Part of a small language model's weights.
Size: width 320, MLP 832 GeGLU, vocabulary 2048, 10.3M parameters.
Architecture: RMSNorm before each block, rotary positions, no biases in attention or MLP.
Training: a variant of SOAP for these matrices, 654M tokens, 4992 steps.
Each number is 500 + 40 x the weight over its row's rms, rounded and kept within 0 to 999. Layers, rows and columns count from 0. Numbers have three digits each. The size before them is the row's rms in percent of the matrix's.

# up: layer 3 MLP up, 832x320, rms 0.149, rows 701-800, columns 120-159
# down: layer 3 MLP down (transposed), 832x320, rms 0.137, rows 701-800, columns 120-159
# gate: layer 3 MLP gate, 832x320, rms 0.143, rows 702-801, columns 120-159
up701 099:552571443484494607525572451571516408452447527540487519523516447490509529513431517558525447488536516516457470476533530465
down701 101:498518494460516480509464497435513485540453516538482472550580535584430535491552588555432491408494486525534567521506454482
gate702 099:461487503515528506432454451525448467483542487456466480550494472544496521513499427464494511498468521527515551479546471508
up702 099:452552451440503467478455481513548487449513512440450595449527523475513533478405481489443448500476458479564496472480480543
down702 101:510489499488584517575499473484495496547421498451461438522421489462474438545517550502548524466559572527468486433469515405
gate703 100:474530514527483447583501524482527432469539568523502482489496577482491543493482501488515482431498517552526472504521442479
up703 097:520513543474479601558556513516510440498513548571478491463508550530498457529404524389534531472480497533462500542467433502
down703 100:476473441508518469503461524448431453520455481446429534511441517470562533526513467508546502461511411486470474516483501506
gate704 102:450500421490534397519481442564534546487488464515486538569583551480447565563531411531540470493479428442502581498554544508
up704 100:531612497544540501481491535511429523445499581471538544601478469511516465528516473435433541487510558482481595505559483459
down704 099:468459440457563494553459498517513563496541451544547474487540474535501528518531475447527428496488431563501464495482459503
gate705 100:477482544513527548482488529561485478504536486485575508489455414496518492475449544474519602482466484485492604534488519490
up705 097:503538481516465523563508498497451441544419547492524482495486568529514518456525452577467525502600455493475559471521432509
down705 101:462449481518517523466492488523447515448533410530473504490547520486453524495466529406578481463513481451546478513489472566
gate706 099:548505527426524529489510463512422470513457515573508474534530556479550424478482519431554499469505511470508522505556540481
up706 098:506504455481498468563547490531457474460526517499545493434491481507541451482432488529483484569551450519506438449545488474
down706 102:494386454431483423535496473494492594486586480565474468481463536480469455585512633446563485471557485548475585563503475475
gate707 092:450424453490460454556502517453491458444524466519469542589527487510523520477470553491513510535507453490533544438504508494
up707 094:482488464539472496465432477474461491460510487500522467535483519472456525525515487490595513496524498435479426508484470535
down707 092:479559535473520562562521490508458460550515483442509429470523483468520529518464489550410525482471540556506501491500487454
gate708 103:452480390446531476474509501432508474481504535547470490442477529598486478563541509471499509552541493496494384520477514466
up708 100:431516487513490466446537514506491499535461453535488538562481426548483499499448486472368535416504521518502544537474521510
down708 100:433505399542529520477486521494496532515501439517498502491481443553535465577457527392453479503486417490463541559431532548
gate709 104:552530571500497528476465551474473521477487421478421502510486549422435474485522483540511446524497449467459415475436532511
up709 105:482542478503541491487473497500556515534449532510518469494468395470522545541494524473464531531479523528480492431496498443
down709 108:514445469518501559496441473533540549502459489509520484470479467455431539513549549553534520592512566547506452512494506405
gate710 096:562534518456480466546545440471543492421441501504462449481535461483525516446519461489564436467485396472535503499458481453
up710 096:498473459527466476496553504503505522527522383520511472507545521488474457488548557572542452571479470478534525486554499507
down710 099:483514548518523451513466421480527519455485451454474596545511479544465506533524479471484527422480502488471511487482468438
gate711 101:473457485509463405515423482527494483493544464520576515522486453506520582515545454531524455430446511553501578463484501490
up711 098:498437447456500469494523519544492449431454451489511465436484580494524482532514451515510507569458508452605560556538500471
down711 100:544524517475523521493416488437496499539489573523560463453478518442577541570431552535444505468410496489486531501511445563
gate712 099:487495440536539506519467514531527501509524513506498556495499501467482498459502441574505431438472543541463516543507519581
up712 102:479543511420479519469505485498491489524594463474486513480532503522465461504485474459460533530574502558494514523534549460
down712 103:468502422454477438491515494506484519473483504559485582439558501517510488493518503455565458491500558579484426560486460510
gate713 100:480510420471534428531565451467475500486376465508549495521493494471549538459545502496542474510528536435522531464505482478
up713 096:453499532493458546568445524515468513497495523542461504483497485489438492473510452534449552569459559486485478562467519527
down713 096:445432489442539530540412461533578445497503507503508529503533537512552492442468433532518549496480484517463593431461529486
gate714 097:572530471476482443546458522537544525537528483495555505499547439433468507513469503487481594570475436505565546539463532536
up714 094:532444502469495477516499464462510525473434512522429512483465471539549542508471495465491537461497481529559497508433499482
down714 095:478531501458492513547506521480540514520470428520482474556509447422510514522584511473441465538471517487548520429457518471
gate715 097:449491444517534497430433455526480458531475475499525500535492495495533589449468497551521513497429494439539512462435462544
up715 103:538485470401463506449458438432462521507458501514523392592429455524432455502478492488487521529464426476525511478424450485
down715 100:547496518513503509548466555530531447489449485483494477402457540525449560466407464513488480473491474513481453531523504478
gate716 100:437431452497464532494536521487387573513541546492447493507508496493393473474528548477486500554388540483443461510486486501
up716 100:562478514457517444454506444578551483506500466544484477492603545498537538535431456567569524448496450490554480505470443441
down716 101:428406537487530529482483523538533470493504481508518446484562484585468509495490503501457498531469510524522586503642584552
gate717 101:441538496446445523458509479474467478494511526457428498458572531502567470542501545473521567466555497529500495433522540508
up717 100:494420575543520517513570516543492457535467463533439489514547531474461463509480480557532591441433568551589535528492473494
down717 105:511577529560552507538480539485545426374483514470527585515522530504521482498478561578491532491509424559481518491598544528
gate718 103:546507482458501427483514548447459463559565581469441540396484474526479476407495537476541556477500484526461501537472498464
up718 092:518523460524553582474524561521485495482541470493560454455485538501404459494471471454488499558556497539481503474480429452
down718 096:527494498527491486472595478579523469542514497510522527488486441543519481502506531453472554469475494469583454487433494504
gate719 099:494539458413509529456486526478573479477553509472436494517503551497448503445400529449473488585503505400474523583513543552
up719 099:541477467514611567514554501517487558529468504534431497414536485542566490561477512443431462497516477480553546438526489485
down719 094:538498528558515465445465517498504449500468510499532551480498478466484517467540410508540517496487496511465515547519528497
gate720 106:562528466484504446505529539474510490476554499575519457506557463492565495557474548535465476588521491556520497505558501505
up720 107:527500415527446431480526505510519497496555489466499507483523494454537443561527491524465500548562524507549464439492460431
down720 103:454500472537499484531492500519501543548542507507480467497536491504492460464471480483489467548534508478551463451508503584
gate721 100:355487362467507488550589459516452467458475505545518507450500475511496429536513484507503523544507531448580492508463467447
up721 100:521541494443494526469491479503454450494474466449492596511444510437523528562401602582528471481521535523450494484515456481
down721 102:449559516488484396512515523508422444533475503461566510526586509479451463587513502513512523495518461502561477502468528457
gate722 105:449491495526423493518451451531476461463452470544493587485459556505506563466516457558585475497554472433450531497529520571
up722 106:546506483567481530556496560470507428469463526510481485421466509490509510489526560525495507457397535502505502481472552575
down722 106:428463558504469478557479489537516485485455445468482517555498466449427554546551563595448490446509476493477446472516478457
gate723 106:509449410473511480472471479463514417528525506442429456534495587491566445526539458523483527480505564487490498556511492490
up723 095:548537517397439483485451543477460481534498451535562471527470444510451462547437487456568533457484468568470520595439467553
down723 098:499534515500538509485568496504494483489509439463472552548524471440492545458474425512505530495482449473534479404546502534
gate724 096:378490518512586468456462475542561479525513519585481487511469419489489525524515457475509509482503450522428528494519542559
up724 094:543469452512523492464518525451554526507512530480514483535480489562569466530439538504502465494512483558536421532531472491
down724 095:501473546494442474477579538464480518434510494524538532475506477543564520523569541485536546499524441456493551478497510496
gate725 099:498454530471479511554479489437510474620457506470463485456464479563420427537427514488483477566523489539492537473557487565
up725 099:504396494514459598553495544485475488508460448545484491499491507493482502408485486530425506542480560462538519533490456509
down725 102:500553591511507501519512457498515517474510443483546494509430529525473485520430497480549495523477471486512399478571573592
gate726 101:549534507570595495471477532509508597459574441505485497452481495506531500475496522478409512522521474536481545484540479526
up726 104:524484466481477535534502481646394465562506475485504506511545566486499481553566494523525481483510483502516469506452511540
down726 104:475478491389441547513510474554441519475521461510457508556479557501510425493430517541583493494503458503513511467550501499
gate727 100:485522460483468465475500527499401480453431466473548521430544481425474532478485447529453542430519510453528462490474530515
up727 093:518476487452479495505475474498541570524529522591573497543499528436620576506549539497503520450458515506440491597522479519
down727 097:388474557453504507554469500480451451445510503436482438526547474489544514507467495504545501537495453483619501440578538531
gate728 101:494528492498418523526513470458506477553457492481501515586487413542514497513505490442430503467548486506471521511504451528
up728 096:480475459473512485521476500449503502560515443484457472537498415477536504464494564509526571499512480475531556551472471520
down728 099:503467467454491582493476581512459531507490517528574442464492582470530443426485496536487495413531510513544460377520515463
gate729 097:508471416519509442491447541491523562553549440556571503538564538474461561469523467499511453514463454526548504456600550522
up729 098:522540444468486489490492487501446520526504502526468445459495520487490527467443440505492608545448552467482512488444545437
down729 101:524489531433548449506486574547572556441503549514538506525489457510510448492533537547576428453584516498586529530488517546
gate730 102:509496510524507545527469515524456531477487481505526550503487464526519512464479551499527466513472490575407559506497611469
up730 098:453440507484486533471512512550426533564525525557516506523418502521483474547512523499564480544466562488521501507469507467
down730 101:471508542503512514495555527488421457488458568517509504399534530557459496491481459517463503481501521525488420557440508522
gate731 102:493535577499505505510470517514497486478526462571534473568432430510490502527478502642491520545488501472445517458528491471
up731 100:556479516449551554480490513432540571482541563420494478489512538466525517537534554487502509509524481502486504472530525468
down731 099:473485555507474450465564470541398480541468501486443465531556478525518456489460469493627518583435537526489535534458496399
gate732 103:534460466456512493466556488525463459523544529453507495420534544523495532423540467507530517515511497489517452422573508464
up732 096:482586546571567507549506502508495488446511486553509512537449572538526478538561537516469454537438516545517557446498454482
down732 097:467515506476514497447455471519498493599454474535461486509499492529561495465538490535571522501564523535468504505562508536
gate733 093:446473518481481516449546581485543411498538504481527511406477456446464526492518500507517476544473431482621466536448464477
up733 096:524516464462491485500461553454500496541548470475517548485542509447497506537449558441508516500486488445526531555424441520
down733 095:440499508497530493484466407532511494533456537514501517563512472484479526447517508534545478411508488462535489584586497498
gate734 102:512491531488445474493581494438459429473513461452417428507525545556456547523497540483451485512459512570470500488488428503
up734 101:544520529488512520452499452558519462491511547467516501530482532579457476523459478500424499502446495519518552505515450502
down734 104:554486511520559469476508524529467407436543486494492456441520463432456539492501495502505561478559499473475464461515541566
gate735 108:571465499449556520553542555527525508533476427489522491450397462516454523547542485552499505551449536506487491484540446468
up735 110:504519531533482379462544501478530520531502540515535480433486494541548514443499564507475430492574495499463482435541466550
down735 107:503515518527450506533518486542517473561514520528516590475472523529489486501505490439566466488353445530482549465558552475
gate736 096:485532528500458498507558524477488413467486501488469531474498523456514539511513485514513550447467540521468524447505445547
up736 103:516501462459554485438466449542508490496518589489470496503493437572472476508501511528505462560478431495556527546529474457
down736 100:427485519507466508450442462496474485495469547442481551515530572444506484447523452548469449547509507539528533566518546563
gate737 105:475489490518500477441517527516534502494523530486450466534534494529511475446446532460504463466471481501517458501507481506
up737 105:461544531493487533459589482579513495512490512557519543437478521545465481480520541398498454540496479544514485539526525532
down737 107:557556625427498543444563461422505517540535494448520508543616446486523478494510566541513549428451592473479515484500537535
gate738 097:553484468408444431466471522555474531513499442467500466489576498464464503517503477575522488527513529513487514478519470505
up738 096:493488538440511483503490474447489401501471515471530514456486519520535472527524483528471433466482438458465468482507562438
down738 104:469476532472542497557560465486507381466506425497548551448384436474538518501453488505498517477504506392492527550475560551
gate739 097:506493525483476606483537565463534455468493507508522476467516489506418579546568478418562560561495530422540498561538532535
up739 100:471512460579481444530484526462574497495496502466504540537451512553544570457572531503511449450518509556536504477521513532
down739 100:541505471508512448504472581439530539482479604525498553509489455491462511478512490553548504545423488531485498436535469468
gate740 101:463511506506519385533538445482577482493551527506529550475489566526434518499431509499491556495534499501495506486537471515
up740 103:463595480535551525439557501573517583481410555491427511471522431435520450495494589427580493483540562521509483597547461498
down740 103:430459451550521538521472511529496488538558529464459552523390474503465445534451478476514546552461539476518531547408520469
gate741 105:505486470451442434523459556522516452539487388491499508518474526515451483591487526516489480520547441471545366440500465493
up741 111:509468494379476398452544535466514389494525520501445457503440460506446557519460534491485445529430485457530463490592503437
down741 111:516537483476571434480483530541432531562496424497545517518522473435577488486505513504524518558538521448501513546442466476
gate742 105:465456491537536499487497553456462463467555515547545452507513598586519520468456446480498503473460436459476440511508515500
up742 103:478606576513491529428551482432573519564523479448474495423434510502497489454611522513545523480511551588541530514463406506
down742 101:541493542580508480516458477526535460521460484525572480509556490544519507506516479492523418556465478524513492425501499490
gate743 092:416489521486551514479506572518549529521509537515453535418525484484505503503521459502515566504488535495493517499462457486
up743 093:533498522557583462530523543485564521427501537583499527477497508459567466475543460527513582483492503415495551543495472537
down743 098:536494497526491467508468485498453474601545501471510505479476589519496490536492459555436523489454427540518473504539491522
gate744 107:546482531485536508478431534554489483525530468550510501500464494525572473510529458568563530564462521601429531532507425498
up744 109:530441517448489498486573464471431518462521521532495530484434505515492452441513464542558535540488504489540490463497504473
down744 108:490478519551439484496474491510523528526466509443409518549504505465447487526506527513512459463605498525453473558441574534
gate745 100:452510468428491514523550420472518538459460474565494505518496466467480531462456561519515530503529489570409498503500464466
up745 109:433480483479487511518496466453474524521482477585504442491476458596472553512462463536578481561487433525505496516517500510
down745 107:530524526450488494415509540493468477505518410566541539442476516597484491470481569517525543505533507494446508526459475499
gate746 103:501540543481478525507535501586476550453463555532506519480535547481491469483491475525447554538525489515484484491472457545
up746 101:525481520471519513534451415455503536558422493522448513518447467501478550543511499500559496541488547560547505446458452374
down746 105:403547583506545475503563523524509499509493465459551457460545477435539500492530513463492488461456496478490489459490467502
gate747 093:411514481523443522520489507519588429558472540443514455557480509559459513530498488534465494442498449560459545482547482507
up747 089:516504499521467524476468460505472491526534600515531556562520473513499540489473493558479543508463494522567561524511541431
down747 092:517540447504508501456467527653474568422542474510509471520535411517531485569487543511522474550500548446459451451519526491
gate748 106:444462489430498455520520539478574475531497524445462469423493501534484404507560591525482488517580486472432433530534475542
up748 104:526516477446496439507468525481479493465486529439508519507451530480535488455393464489531507520492513503503505485582567486
down748 102:478465517521465547483494503548510533479491536524558484500496514515571506546523458436476506525516543521534474498539516498
gate749 105:497509460555477522472460470439509432517503543504543463517498463518557533451457572519527563559464525473471541407568494441
up749 104:501488510469484494455548534490541524470424567523501466529463414396452403503508460503498486498483545505561454388538440488
down749 102:549536505468562558475513563487520506553522436483550498518439598536507518465453482491413451542509466548477561520506522534
gate750 102:485513537461520456524527491520498490494509543456481522508620511460453532543469490448502454483421517515412430525502523543
up750 096:463499465580465528502502460437460573485415482580546477518467455543508508491487499425435492535522508469495461506524580501
down750 102:487451541475540552571513520458428363499564512537475467493457543495508434511466495515484544454511494509450477501502498501
gate751 109:517442536492504517474546496479487467513589516430560465414481498443425506455517507486565427512438413559502448512488500496
up751 103:501506545487483525504556479512510526543508513462529489502512512559493512495465535527553592534505391493575440523474467479
down751 103:513558552474418466483531551521467460506481398443460461513495529482532513513499518414478505524490576486423484485497487449
gate752 100:481432475534475504548546550442516494509542463556479602528564485437527590515526473461477394538434551464499552587451544445
up752 109:511512518453483400474507440459458529473513456466444548556552540539572500443554400510551497455523495516481526506458521525
down752 106:531506469480493527539515463520463556487437516539551547508559459511478520467547525499386448457487496471510447605568570470
gate753 096:494477499593530459524494456458482480433464559541525514481491509503459497540497483517543513433435434474481458481443486490
up753 109:604542539460514486474451531460398484529497432505462563473528505472475492537486507432519475500477545523487529431509437516
down753 106:461476525445502520465489561489562522549493532505516513505480497540505480485551578451520516495613443483513496508512509515
gate754 101:531571545438569444529458449553487525487571547513512545524446573525404526565460520466466570441414485464387500516554463524
up754 101:536515501597435480459544596463559534528495424472588519476481484456520539545547496446449502545500472586565463487567522513
down754 101:551488466564514461462511504547510519488558535450536474527571513499610572535515535497501512440519506456470406416491491451
gate755 096:460478492536611440477463477575491510495564393500414558540452454500534524516401536535479425468438523553414573478503515514
up755 099:468449455514556480517549494572496461580568504519522545449511480476503492499465559468494455533487549577466517498477500444
down755 099:552571545471522473458541536420522517445602494502495523496484537516464479485519472411473450501509443507481482458523453457
gate756 098:484504422475483465507516493533489584474450563525501509541559508461559470458451549470488481469442478502438516482495477508
up756 093:547501464507528512516478458511519401530512417506534442536516479492535477508496410557531465546518485475548525545469536524
down756 093:417561546540487516515457456462535549501434546512482612515563538586474541521514528525535462446508514588584447542508468550
gate757 100:449491502535523473500509506476435505492503477477463495491535482503525514516481564592530489491487516542540513543497508487
up757 100:553501488472516485486567481607581524487482423509448438504498504530483465466516488528466480506509465494556430444418461460
down757 104:413489529596524526519626531496547505550498522486582553482499481513498490472482529531576469481507487519443432464491539463
gate758 097:490487439615589567574483505437446525556505555466552483613502528467467411513573474436493551503477544510525473483459514490
up758 096:459503449516528511540465485502489478538473511439538538519519492580539579525539520465534472501511465497452393466475508467
down758 098:491480486430457550557498538424482513452474424466532488474530437497490530565514520464438501530482466516534506558434530430
gate759 099:451523502569503513422519562485461543476441552471485503530550463483459530462559477551498490563496536538517521603563481490
up759 101:560512501511507443552442436498523548519470417493488512514541457456545489507529530537478472569574429570453455584483538504
down759 102:472503503507506516437564535482473526498518540449559489558529531574513555509569439543460544542540629484519469501503448477
gate760 100:437546506412442552449566488525522453499499522511414488457530568516599504550501498447460512465494523474558482500588472429
up760 099:474520521362501497500480480464490509499534518502465428477577500515532499469502560494551503533577510570464513546524485510
down760 106:492425535513497474498511531467454451521557463487507520459584511508480412488440491436522453518513530447516497489480528527
gate761 100:511504438495528542433537494446533532474511462468574492545502548504555521567528480497528546471504504448460564512512521495
up761 097:551506512556461497517493451530521500508492521510558518514477564494493495506517467556530522477457504534558583401491500479
down761 097:459493488521569553465549522402505496487450502490513465536517479542520520554488566561485515504558555529411503488545489512
gate762 097:453511477569596541505502367487500506515464461540455517569515554498480464516512484503492531506479581492493503478454502516
up762 097:535533466587490540414516490476527505500537504479421463495496521517458539496428474506449511535501487457475468474508510484
down762 100:533457521406500505481510475513524506518496550422492448443447538494450630481503506464542521512515521548511503485465541522
gate763 098:496463513471505497477461530496464435559482499515477428439539502483452563486472454505549549489561477537439510497499505445
up763 100:521521533442509542561489427472527447446455527529544520554481514435484467531508516443533453472530453545571458453427450465
down763 100:507499514424513500500542524415503513490466490459515532568539478420463565523524421505496530500514436542473629512399506561
gate764 100:589501480549466563519456493495507524421539461521529468460549516464496479524542538501472451543542585462490519476559490514
up764 099:409500534470502508455569450453529488463452494505476513544505517511489511503513547479523475428504433560520524523454596498
down764 102:473556524470516545508448476413499462491529517471474457456527511518519436497500526498490517535492516533483471587461443446
gate765 093:487504454467532489508411482479514570474536583545489568487516507431480452510485483534553525510492521496515427509452504509
up765 093:506450504465502553483524449519510485456427438458474553483557537559548481461573530473577462522469516478494488450452539470
down765 092:483499528485460471550515536558487461531598446591516470548486535469501511468425438496535475497479515422537484521482515480
gate766 104:486448516537435425526515434483421550479524508489502551558457472557509554472506539523432491484515497486491520489417454532
up766 096:507512483551514525543543523551453498466448417502460427552435514482543520486576545511447535516494441557580525460447482509
down766 099:492524542421514537487487528513487546488561617522524614507517489496491470562475469476530538467519508471483474502401452489
gate767 102:489474470533481498532419512517496502518505464423550545549556495511517496573479501475577499511510468453533546508483514567
up767 100:510509471523542467591569494489477471499391426467513507514502484612450487515433465533526507490448459450543562452547541462
down767 103:456478454544467480459542547478487499476408484538548559544494515507492504490444436502509506440515525460520449441460478503
gate768 104:490529489483533588450546530495437502467464556471447542465490483480514433525458479479447476551534478415469450501424459521
up768 095:469544514556531538508521532536497554553531503478515488530545480552448514481445504491485501475501534479484467465434483445
down768 099:540458515459526523509506543551517591528429475533490488472446447480474509483465485502547445487493443472544551494500465586
gate769 102:516538439599544525534569491439478417485432534487490487540414575499457471463471523473496479491519515476501463488517507551
up769 096:524519483493536510499482532399497523461504539463570468470441481505473492453510473463467442510560475493524494539505530472
down769 099:472438467453500451535476488475524509528526434474500538466576509547519524525541416558459515467492493493467492446522447479
gate770 097:436471527500443516501495547442522476424563483479610542533460535457546508468501395456529508472427466481499529494567476457
up770 095:507415515453533509515542511571484532517479522517459510483569519546531465497468492495471463448469458539454485580541493450
down770 094:553560465499478522512465504510477512496463514468551574491413511477454503485478490489540500526517497496552472454504532504
gate771 102:483475514508526485481463521495465458535477505539499480620524438509514582478527524554530442509501487510519486458503533512
up771 103:495518550530471481486563565469479505514547446565482549472541536464439479433503496432470424530475548476509407543487462549
down771 104:485509577473507442439501534493480520468469399513476403425548529403500492527514436494558485418487547480479593520441484450
gate772 096:549546498496514478511523511508508406464503539512517555543474408540559479549514548506539526581478557491503466490490491484
up772 095:471461483423532518506482512513474531505548571479545483450482548473445536463502556492521465465540523590484474476447526514
down772 096:494547543491532552479488544542522462414504554522509528534581503571501434504521468389628466519488501470618545537526452501
gate773 100:536513526495451531521454499504464413532490473562542462426391461497486456509541478504498528409539477482468553484567483476
up773 094:468513493490481531479522591540466467500475516556511546472496575493495524474507467513531494508555494530512486459502568456
down773 094:507501483525494542518563482476599504445516536544429454487430498434472501460562444518520542530394479469513536524494472406
gate774 099:519554483492451536437483508536548421486499498508529501536452493525475543533513489470500514559403528539440513528485471544
up774 094:486594523470471453520519468537450539528557476501457497424433532476528456516469559486478502563407486535527450526466516541
down774 095:509497506517473449442498528448501476475418550501534479456526484558503515492554499549477511483538532535460544535527537473
gate775 098:501523463457574584455584533432504559557502464490457438477487461507475520436421500506530522579462518483497508484484559519
up775 106:455511491518557457516482508571521560434465474479482556449474538513402555523505525514469537531556506518447459456511492464
down775 105:519498512553534575556561462501532480498488535554449469440459514518414505483467560464488552535530478463508502601570441538
gate776 097:586481499513504491466505454485492504477533551491533454536421458445475482468501573502521481477505566479458541531559445539
up776 096:474516594501541437486567466492482586442449495472499497467533484454529541489455473502455556553477465467467530449478588472
down776 095:442490450495461534430533492531488481534500476454499522457525481502524568497496478541549494453478510580517527436528419537
gate777 095:427545508540482504522559503443479560487499467519518544467483433521437471541559479475507482521551443504502476461471478490
up777 097:480456539470480541482454501500434556478489466607514537512486492472453544453466486503463571449452505486494538574476507518
down777 097:510501536520477534596527503556532503417522431433442506582549527503449445479556489525472476522480477486491474482547559520
gate778 098:492545510427558491615479520449477493525439517566492542471585500529485485470462504509490492478530541518558538568457482513
up778 102:532518522545530491571509502435441466465505542560565452446519469516420492487485512535513481510476531511541489491526491512
down778 100:481452455584459473415486511562515499480462414509519460524468496500457536468504449417504499528448534450474528486544582464
gate779 106:512530466503471560503479429501480498361516483475545447515553454588472449490481537531444470463544467492475456449454528473
up779 105:510435569506582529524459506510464504507490474550487514568504508576513555507469468568487508536506535510605471529549492551
down779 104:509561525510531488532475546509482543496468506490458498540483525505439471462524477473504466496453390499498547550481419503
gate780 099:558488439552414539549498495514536453476458500521518551480582524573497503464483493578470530502506515489463481462555520545
up780 098:529552495451468481517526495466483450499555516483546524478519534511514519475375484512502503487538485523458520509483529504
down780 100:473506475477486569536489491409552541475525487490436549472470447499492396498520447462545431547467582521499476549546485554
gate781 096:539551549444560550579469502484557533557503541489497467492521513544468473523504548592486443505519462478495524541397478485
up781 093:490499444515527521468511481508400477515543449531459501502533443517501501539504441520406440453448491464461529505474386458
down781 098:454482437529514463501515541525430503485480573512502420499496531549520573488486560469546465511519476518507554447460519458
gate782 105:540459530551555512543437532520488478486533486504506569597521403452558498504531436473521508484430582450487475465455511457
up782 101:442529546512453496516515499462513564537562499417504443489430483427457501538511508543505478473513434417494452498562443482
down782 102:479560494490505520515477458555495498474442508520495525520459469497527518477461491481542475580499492463519463473553481499
gate783 102:490463500485463466549465568493488473561451542501499561505455460419514595511570527527524540520582524444466507491498519498
up783 103:460582515470496511538605505471437428525491522550481487474518584507510419478474500502476507456481447518490484462531539560
down783 102:488579531488536483465528487548553506433474478539459529485481487461568515563501555540475501501497403526445430488515522446
gate784 103:451508508540516584524459528510520473521484501509488477554499443520551476544508539444479450481532530499504408511495544454
up784 097:525502576467503459417448516543503538503479475522494454466435522513553467559500532538484471542484535567530549479554575488
down784 103:474542484508485484516414484519545484532537531479548538455501530490423505583509506560510466448550461537504534506485461472
gate785 101:506544529467479542515516414473532586492483473513543476524480514491491487450485501487506490462522515543545444536538543530
up785 098:423525408463441538435497484453446491513498458457561437419463497446538522423477467551450487518524491512488526462521495580
down785 100:530460521554467507538462428556541492568494543393489534540495423497497472502465545513433561477511448486494514509485550537
gate786 104:461509577478469479493478427491509473463463447491503508476489495380493532474474543486427539513509544484498507449498547514
up786 096:505423423547551505535463480493530544471492490470484482523430462581500456465519490552470593466509476554473422510559534513
down786 096:497518496568462403499490445521448493445482522509501494551520517474529507515519538527434534575479491499564491464495489500
gate787 107:511519539493515446631429512494525495502467473429510566578485427454577476463546464492517521483481464501466427514435553530
up787 102:506518540461502548491457493536435495483537515466512494488494468485496511507449416447502472457458472420464544515478554599
down787 102:495540437544459431422551481509507506473506537443495487540550518505476524476472565469531472455551478565541450520532418447
gate788 103:506557569497533524465439410482498538411514551523499548540552516517541517528502491559424501511494549496523467461498520526
up788 100:507476493499549543477512562545556429506465461420418522570553453539538470457497488473543460534522513460477407523570481480
down788 097:510470518493466436544477493506471548495479472497498460415538516481525522495548478491462508489486544558554506544501471503
gate789 096:432501444480426515422473523542531429540485475471444500510446570495496509502525528503484523471475412417484543558508589499
up789 092:485524503604549416535568529526420478498483511510483483512370498471458549563493524484574562462547495465486475460483462544
down789 091:525547433384495556467416529518496507473569462512507460542488482523514417503574497470486535483475500465517490518508502438
gate790 101:539515479477521502482528524486532460406475380479464508539488481501526541422524513523451441525494480518512534534462539536
up790 103:550467479479512492502491489519431528532452590438561578500482494472465431489462542521485512481490468506496514563473521573
down790 100:505541451501525512579541486500551499478484458576409561451479516557525586529556376546472515484540415518514465505497482538
gate791 098:480567489539489540534501529513505429487537427502513437494563455477402466534529495495524480463500537507480529473553546481
up791 099:485479520493416452477512455455534459499442507487498453565525479491495525521512509517629506501532498508479554578518516525
down791 096:493462507447451465531489462498494502572509518498489520438462505514508495466471547538477544513504512503454517444474427472
gate792 095:532488487542489578495414532489502438533525491470491527452512468542485567469556531554534464492510427509476492485480454498
up792 098:538486549513507475479497416530530476462522496448545495482477573505470537438513464508505479479487540470542470499528480482
down792 104:483477489427526487570478516482502542489510478558502472432574487494560475479462475513522506457462523485465456571469431433
gate793 097:503472582436534473538460475505529522549505532466484502508512535553472567454525498524509439510537493497455602501499544550
up793 093:570496578452498534534498556491502492518507526460493549538477490535496539444527473481533503516507487462499471484572549554
down793 098:478487468538441505487393560466573559494472481539460550521533558484472481566495448462471550484509520524444467527511443552
gate794 101:469487438452540464445527493450483466477494498548498480426479583539494540424532480536590484502540506527456498553531501539
up794 101:530529421483441366482483531541465470428448507482495531500437509493576539480515474519516484487512447458471524492461452517
down794 097:536498568453544515573426546533561509528519489519514513541484484497560482573523483537571513491452519486413488480488534515
gate795 098:565463500449487563523489528523504457504500534527446488392558486494476538483515465484525426545491534517521423465442600480
up795 108:543496485490590537496536520454497418475473493567505552516517484510534520457518501529500501469446555546504620522497398550
down795 104:512430556491497417451483557520510526544457515545470500480522511477447500522583475464607526537537501542468491471480558428
gate796 104:477491549472590535464478517469545485451441565503506534420493528467541491499480481482539545476532438410482549514510504505
up796 101:516602570489485486460505465557497532496557488447555593523422537517488451432438498479496502547473502518423466507501494492
down796 094:503496542495568486516523521508506544529494485564441493483535525540513519547531573502560483493530548528553470432555433540
gate797 095:427472515464537457514552457516461493429499558537411603572519514513545463503444477578487417442472472514513413450545559482
up797 098:476485447443542547491474540441545539530492419500445477439563473424455413492554465466495470479516460572447501556483505537
down797 099:499510513537492498388545568527508494468451535470488421468446529472399565440465495581489533533506560561453527462517478470
gate798 101:517487543473533509471526532607469498514553550407530453506426458516540478489563478529502507456593461545475540492450469501
up798 100:513431520465492520504431544549472454482484491527553554505519487455537454438540517514477439434488441438479539517507459501
down798 103:529546515423491497538498558377543455590532504533493489503436417549527447501491464460567546495510562459438585479475569471
gate799 102:592509491510509464568489424565535459502527573506483451507453501515483396438515572568515507535454456479430465465512475356
up799 103:536467493546500538542478538504429486511519562490485489585433515569513539505524560561539511474513461554493518429510498514
down799 103:526521406505449472563519508555474527466530501477478466515505511446504534457493505423512540526494434484546539513496449458
gate800 099:445557484445467505506489463510499426438527540490492469507506447488488435518543464570494531528452484471545509460473484557
up800 093:513460423573496520449459508526545459488554511515586462504423474438500530491481466615540530533465535506506464478540499574
down800 093:505512524471493479564448489459569468483467525439480542512487486495496438455540517480544463495541487590422538522475535467
gate801 103:543523544521544532500469449519508491532563491502541538468560452502493502524519561556492487533564537482439503573483437511